Weights of a small GPT-style language model, trained from scratch on English Wikipedia.
Size: 8 layers, width 512, 8 heads of 64, MLP 1344 SwiGLU, vocabulary 8432.
Architecture: RMSNorm before each block, rotary positions, no biases in attention or MLP, untied embeddings.
Training: a variant of Muon for these matrices, 319M tokens, 9726 steps.
Each number is 500 + 50 x the weight over its row's rms, rounded and kept within 0 to 999. Layers, rows and columns count from 0. Numbers have three digits each. The size before them is the row's rms in percent of the matrix's.

# layer 2 MLP down (transposed), 1344x512, rms 0.0226, rows 1026-1042, columns 0-127
106:443444500417533454583445594581521445534475540530454500451551467464501423510348406603568511461566501457377397527521425542475386526466471434530469540528483562530403386455428507550534605542460501474496472499510478498471462399545510507567485505480546431522502437572449490495509547493540453573521507504508472419468537450621521516497522487448441440441532441529541477531499501475519433527525
101:434479459433449413642551528453582498484496478497467509433548406538509465398531574563579566430532492420486490522477516524469426530527603483542460511518414581477437489452456536415489475535483489485434590507474513468435425536543466582478554499524441563506465531546572416490545596431453572533477523516548611581447483516488518485538531511460514474534545507538501420428451551567521473528513
106:542541500490484512517607550555516516589411435423505518532585460562486478488563536431524521562473615472431427528502530500530513448506456495445537555492498541488506520529555527480508442479549458557556567547549397476470396523492546501475520560475378467520489501517464508634434492572542484462476504534495527454454556499452434395431476510554452496439469480542464502558464349604571483484430
096:485463528505508553669547476520459545604388445463524549485482470380483492564521515486514545418466564596578480526467440516515434521471418470473486425501575506493544497361556576475454583479514601499483530536550482580529455498516597517471496495497466473498511524535504456505519504448389483543509546492520476545523500508474497449538514503451562373504474552480528531483510499451506503568559
104:533454473506584404469422483464452543497461544533512451538473478444492446375555392513442509509526579496463520568481472466512579556433588541528424555522449443541459504543532409435515476421445534527446494486466465527444419581441463430439476493506515511475374491511458506511461513514486489530586537427541509499483497518472496544520510499547489548509456440452552495517521479465505485519571
092:531489478553490476503599435465478544540446410549488570546429539497551452363540545428572507560503493492441584555484463497493506506520471572428479511491487584524519494548481456515452497465546485404438485532545553490391475465549560531541520554510520498402539467456472530590423426622531493480494402452435535436511544479514548538524493533534443500432419465466492415518564483466465597411562
101:545462420481454468488477498598555467506418430492539583438459587444551573530501529525457455528501462511494461471445480524412453519458431510487478484488437496531464503423471609508484424563518539448449466494449585457413485519530500528492487504461577477579504454489484500425526547524550556512433543429538443529537548558538503536506480489446417481497552580472472539536428452464544459422578
096:532410454462565403452466448498470484444505564523665473473514579547505418469581518462496442507489465458424440436463556485511464583594449517576551594449544454505458485466441488487534519473486563472529504536476539422457480527485466513541456486504458565468488490459451441491528419567628563423480411527431440497532455531466481466605524397550531459510458542537600526491467544594601547502434
095:570548374504522456454579452502537508472601445474576524577428579538473431505521506574462468409456532498524582557477545517442519448386517477455600545529464504467489500432407512498452555524550535495431525549574499424458442476538436503513579576501524448509534418534592562476513486509632540520547449592439514522552507508520490436467482601439502460550500451506537538511538514439449390532459
092:454515425495454462514531466584513490436451399535473566469475507450467474533564506576496481569452504490567523392515550561561498507497525588531590533460568507460452424600551477522457501499442488520426549463505473405453501490489569513514474439413457560541499481579365433552473451537531531580496519515450531473487454520516461563450513440501503440512533510431498454495464485567502505518475
102:571511464492515447480467510542477543452509525480572513532408527548489492425472548412504470445541481554490497489501435536543509524625435477406509582442514467572528616529433486430459557489576510425638491550449461462468503598470482583480516380494604422508489504436495434525509490498429532493528500470437457498615403541455474512509443534358572465515571444502533489485483526524531487526526
101:438502431522394469413478506398440504536442489549568587519467531432482503450619503510484577451514503495473539375483470452446480585541493559463559555437512511468570522466583528547508581533544501494464543560610473461498507515475412571525470485421510494509625550540497440535477524533445554422525517513546453569486525514516487506477523520516553535561509500433509489516543505508565502513425
108:500462442511453489598497494504480482493531548571443615447527558492523458553426489408536528453424482542549499492544552527636548490536499538576458561645486392467565480549585486552523497481463561508507497541560552496451455571531611427512488445503427625475472597486562482488541468456525549544491508409513577402450519492547483450486535482540495467523506409511499543489560597505491559471453
093:482586446490488485461530651565488502469425604514452524395494469518498509532466467502369628353497487519512390594471520432440538635506533514561508516610449492491547485513550494510506493499461458575531487452502512554477397585474528514559480527576497536525494559475495528513547475503468513518482482494483546550535546578544535476504521442580440572534525585495480509479486538578530467454509
113:482530539530564517572429499490568452509535427603566566537539454472467463452498504489503545447562509547493517564547456524514535530485505483491713508421539473579458605432505569474481473465474462401548578380471486514503545467520472526555567478389415541546545482453545427572416426567512510507584511472440404520339524504513396474534475420558487492467358510516498493587487447479499503542457
111:360468473526580541538571466529462587479468448436395438483568581391434500493493546480545521417465531469532476538474475492454502547477517503564534504471494557522536523480577423525472482545495446499472484573500517513510507502558544499453496555509407536546394449525582455492569503481506494474503527476426527542527525459484486583534480533488467489531492499500612479475443466518395522469497
092:533579525593430458448476507423506448535560653354385562484521521504518464432552491510469464569523537433522483538483454538544510562510517552482434622461531455513446479499492448505553497504454460500428420567543518497529467549659485533540432509376502562438469510460457512424555552399492598465486434446477462504476563517518482484536419445510500505466521495540417580568527516539493521463597
# layer 2 MLP gate, 1344x512, rms 0.0638, rows 1027-1043, columns 0-127
106:541477541552462482386458505501500517466481495430488519579510451511497506482502599531485543464583449635473544495495570559505526488462353478392486496462481481547589502482549505561522543499500492474541460546468471586503431503441596555478469589456556527552467447553561474505438549499552492413542520445439457470537480539543492488439510453550411489547496519488630589465506556502532497534559
108:490415506548483462528529448492496426491542455596523464424484510463431420460507504473423493542463389445500543547485417462561581460477506434491546566516567430447543384536528483460517516544520528507469444544544581529580574495527519473520510475519441446497493578477586440492428579457466433478605521563485531518475441505495480553490545580459453457513479505568540458386579503502456468447478
093:461430546513493496446552510418539512455656547504544475461557495592469488397582476576466531489511439499515432466470534452501453535466511492580549508500468392495461448589484645604567604490496495508531510573385589437444443514564557485569580467497521473496488434468544465501476499519554496370524549593476546543457460512496578509446554558528506536489528492547492530466456543544455496392514
108:397541456476539513489533559497536592572499438442478456406439491488458445573401496502442588508483479426492455524488455540472493459573515521428522519491476436509457505527569434527508574547601501472521596537577501511531545484451513509480533574526424520509571552617536508501445533493495563586560499538452595509433533444520476447426588507468470429560557563528414424502532498435390531524601
092:513661429444425546540524618494508419405577539527462459509524441455524562412497449458488513476515484502447377509502437482503511463538506481427441457513377433503495563489488475577485493437558581449545514484475519565465494497414446473491422447522560508531474507481531510451582384452542391473543513420496508472598539463629475457439468524490492445434486435515643525468541544430556506492475
100:537461563532461491542567507412436444488395439538571587409416517481527429431490524452524516467476499434460459512510540544631454596471456484436524447412515477498487494527434468607490488561489522511372555468536480494538515452474429386481474554557487487480499530532608470531561483467508477435577498566458505571547556554508455393417565567386502545547462434591443380497562545466471522534355
093:474475539437499516495570477479508654548416536498531553527442513491505412490471414480475480459455505453508480496535485606508485594477505377469540459526455553490461448499552481552511512461473416497469522471501486429504461490467447346583471476535534469478474437558549520420392492457522532584587511553466505533563463408597434532543484524509502489542431610509527433518480538522448467564568
093:533450503497450483536520512436422439527414468509490525498557391464508536471547574507453450492477513474521454478561590513511525494494503496496521497479536548612490514518516486476525408566441377437533423507453550562420564540508531480445530502559505578494510553465401509493581530586479522433496567412581523539531522512436428594501429395619565531508541566537499477488610512473466495564483
090:435459518432527560524517508479445541481511505482568495526553483491476544529483612558533416480482462402451455549427521447484506479521483489470472438463362436474534457501455486449470455534514558479523561418504534538559491492429535555621487511531462523472509531496524431525494495470561435510484503520518475493537418480528461604483446463524499493543540553504473440472493426494579457433552
098:568526484542495479557492398486501519503476594500506513462501501582563521448433564525416569551504455532438531443500457515503533457618486467490523457467553532485432490474466557480503524530518558443501474403514465541549520624495520500507525474469509434435553444484424424476585476381501435446525426551486470454450463517464493384475569460454531467519581515508520586429479487491542496565490
103:507537395509515507525634481506490495508556528529430484530536415464439487549519550499591476490513528560408511464501488471429454575477499485456488459441531556499501496534576454426435506409424471432457492502438530545487539517485544465515484474590532499422534576478458461450537496466469450492505438432490493592481527560545446529486470475436444532452573400469459585456532443518428514517489
109:516473489517485518530513457559480490487421608542412576512555507476503454561534503502585525485459554496528472537535558476529449449537572481507530522515476369374577415485493468519542570537515648480515512577401541476429443532623568523544529528498556473473515526572457547468466508470558456443611561517514581444501550483527386569516543476563464549493483451468571473459556463514461503438485
095:615466501448444466527500491508473451497456509504504486568562423500590438593450573420394505517393496575420472527525519595504486583481555544481490549563523477483569460582481430453482568500528498551575467471515565589462475518500508445454507447544546481493490536524398407488518391493514434572445521502530446538548466512487561434501483474580508496435497548511504517560388512516522524429471
107:528420515511486498491617564521484542481471534397517557533417536540526503416540551436421544584416573494410436436451503506434540464451453458478460513542449461513557471568517433468485484492479419522518402547422579555496562586532519508542533474458464590548466451486532440495524520388455476490462551552502514487527549513576493484557525537511468463461536493505431534530494499453586504498480
109:475498467539549496562460509498625539534529582567588548508495546487442521465515582528535525475503469509365547502502563463505506481551600462499453541575529500512460551529498471404434503502573526535495473448495511465496486450546466560497417470548564495506508539566445437436494549542498533468486574495475479546528534471565445426495482471542481611503558428542530569445463488466470466491528
089:498461460621521600539547528456451554381545524565357475494543556473479455408464552537508580487546522497480473386424465550509480337480606422473604447493492447492515485410557529531513467541577536447501609451536550592620435556451532472542529416547541433517449524506486464499451473481584461546509504473494512519552453582577461534408485422429475461606457488472570463564572545447437492460502
094:444493584481550500562429500539521525434507458552486471502481515467485535573515510492450410430442409600456509526493483540549614525481430546542519506442562428587457516466439515510456426550548492458490428554463418462498509412535436473519465532535555510482442498452490565540442425502573527465490487472547491501618593521466415575543560486500489397487453517507444512478421423451498450435487
# layer 2 MLP up, 1344x512, rms 0.0658, rows 1027-1043, columns 0-127
110:543645519480548549473535558466549486543496453441501445431480438505491518495486531500632553540558486476536470451509528533578545451494522497457525457567510583453434462526533473493450531513492600538438536555539573553482502509512527475511591458479415539531535504491508433601521565449491390573479424541517502495521426492512473479551573511602432549478459438580483462415512497574571560474492
101:580532466470457456505497462483439436471512523480451479523606452587526545533473505408417506481534419467600473459462495503484498566439534454511435563480506583451425428593498496472543490542518504504491392440569415531459437496485415426477447502431561517422515431485521509468518473517527587543436508531391535505527504434471630464515507497515480567403507544443504466448535529556534539522504
094:432438470598436430539540529462432539426551455554496554495583471471580464528485481545541324456512511514403555529552545545498480479456423500498476503482573494460415434495515442490517525626490486488568563387448526546471588503480463435528471442543531465600543509415516482497464570461481455539580523488527517410567553526490547530474434434580469520545449437510449566528511590495554542490548
108:476377583471539443403467552493520492556473503435485503522445541491450490465516578588463594447420418421542530501469491563447548487366550507459523438514558515452461467573538469421429518416517529549545517437522545584502546576508462545542455422432583522548458482500507554531442592476453491391558508470592495450589522506533462536495507535574538528600556538526537484417540456531627550488510
094:487498460545440507525515601487493420529521449427496556467440516468444586490466582499508548551453505490513456495517611568472504452482571582520464547495483528521471458541484524479428456577464586560465522462515513429602597500485431464354479481505501558527509541564557498497481577322544508511530555473538426491540480456416506455494526460537475460532388502486539586502551490569484427488608
104:419486510506384466470656609526508502438487478479505532533493566451503492399529519530563433459517512530467532502441548484516565383555499557497522501528542494580543465520507605497449431476566488460554536474496550564389477570398481543500487497456457551468464484455472617524543538548490512473465457518462376507465540467530548409475525507537490549481456590509499489534539526504605477509535
099:594505415414536484438536453480514551519527564487689492504426512521488549511513530546442511481462502543465501413365476533544473593491424492508380572471519502502465483600505532507541419433524534453483493435472487478532482470438442517552428452471494491505583507461516498500560543428571518472483557522527487487476506459549365517516478522552421593467529490486561496502550521476516477568523
100:537492394503516520388526444535447477565455573450445600511567510517498484530472475490432490530543505462525537536489504468561508480448538488489597477437504458449583514477452478529492478503493525520539450497406483515447461580530509488424491541558520575551532573488567498513471522421572486500592538499502528474530526461579490608473563504530490508507559481463520487546459501602513561435528
095:443515500463463530462500530600477510495441493384451488476500535439339513394467406529484494507544532481515429536527519485412439494510406413512528495451509478483486543404542470408606502602469488477476507514367511544438512450525552525472470500452491487436522585495449567579464456455464562411556516544517609573482561470457496504549570508489460563507489492523553523403518522475424503479486
097:498492448496511443583559419422572513573494577505482407552643513569567631486403495431465611486569564494482546438533463348526489425548572463481443478492525467456542547529553533484520494514485488575596466441497511511551480517435475525544502533550428465504511543573414374518475498424514528581517488510512538504536415593532469534547513427427440595559532506534446509451448476431454453553531
102:488468508585557513543455561540505379478557508533511462493533491529522447470509525518519478515488502468497464458541465479567437517488513519529489445632437461474500600504534575495529600460518455450503531577474551564462435589541445501471446544515521504617579506442463428563437469495624493476488448483546565519489539473517554434502533581499458513553470516470374547585516564497479518469480
108:568552472540550500493519451547504487497532421532529547506485528466456409483535451629474518439478439450550507507495446531516449524471577502486547430488505512488524501490566557549400555465493605451507570519489504500588584471498525446499502572439480459591433427510567392553499505509498517519480576538447590591496541464478563461417518483495481559489512507428500483630434446460556550367565
086:483449515529448543463526367513489515394537606484465492452610563338459429527582509631539422532537486488487477397581443479453479407532532530433464527472547480504600548465591512475488453486582418459434429550503472528506558455493507529560474599535604365408513519470464523441522523471463522460473453431471513473456636446490541569551635459496429592470517476530500494436524478488575416497440
110:471526561511537564409500547604526442518504479433590434480554561511405490506552467459582533412482507536551538539523525474515448504483590518595491499472555477443534528425493521396473526501503495466473572507372498433508467491452506401433510485516506494461579515563499508439537444565506455459493493460462506416577649413464557390431532471446497484538458508457555421527452508573564517569399
103:529550407485434536467583569608553459500503561485515510411560563509469497548450560520413587513529469514509535493524489507459394491495534499582451541572473483465504568468565433410469557443497464509433484601478510446562548581472497498457544471425501563532474515593496426469509522548436583377491508458554522509512527588465439451525488452506524574549497431490574583465472455418465473460482
088:476445536572533582518479564491497449451444543488339585487473530483539442472510571544534526535454434519511474422492467509476487524437482499492611522499523413464543513482548489465543456512545466523488571492555496492518482476525512528468466445504498445479551571549522506439506541520623513557552512433521417547535447517534485553409535420521475434516488483421500529525589506550446575454549
101:504438421503420537574551486483443464536601500576471503557606521494485505499480555593524422414421382468582397513512486588530512502505500565532486485493504463506578458502454433520411423480570500394533558426521499458540455451491551462500496444554493523444498570428513503523452557447482496563552490422443459537510462474459549508497537470571591476433605508502575479556524498498554567469462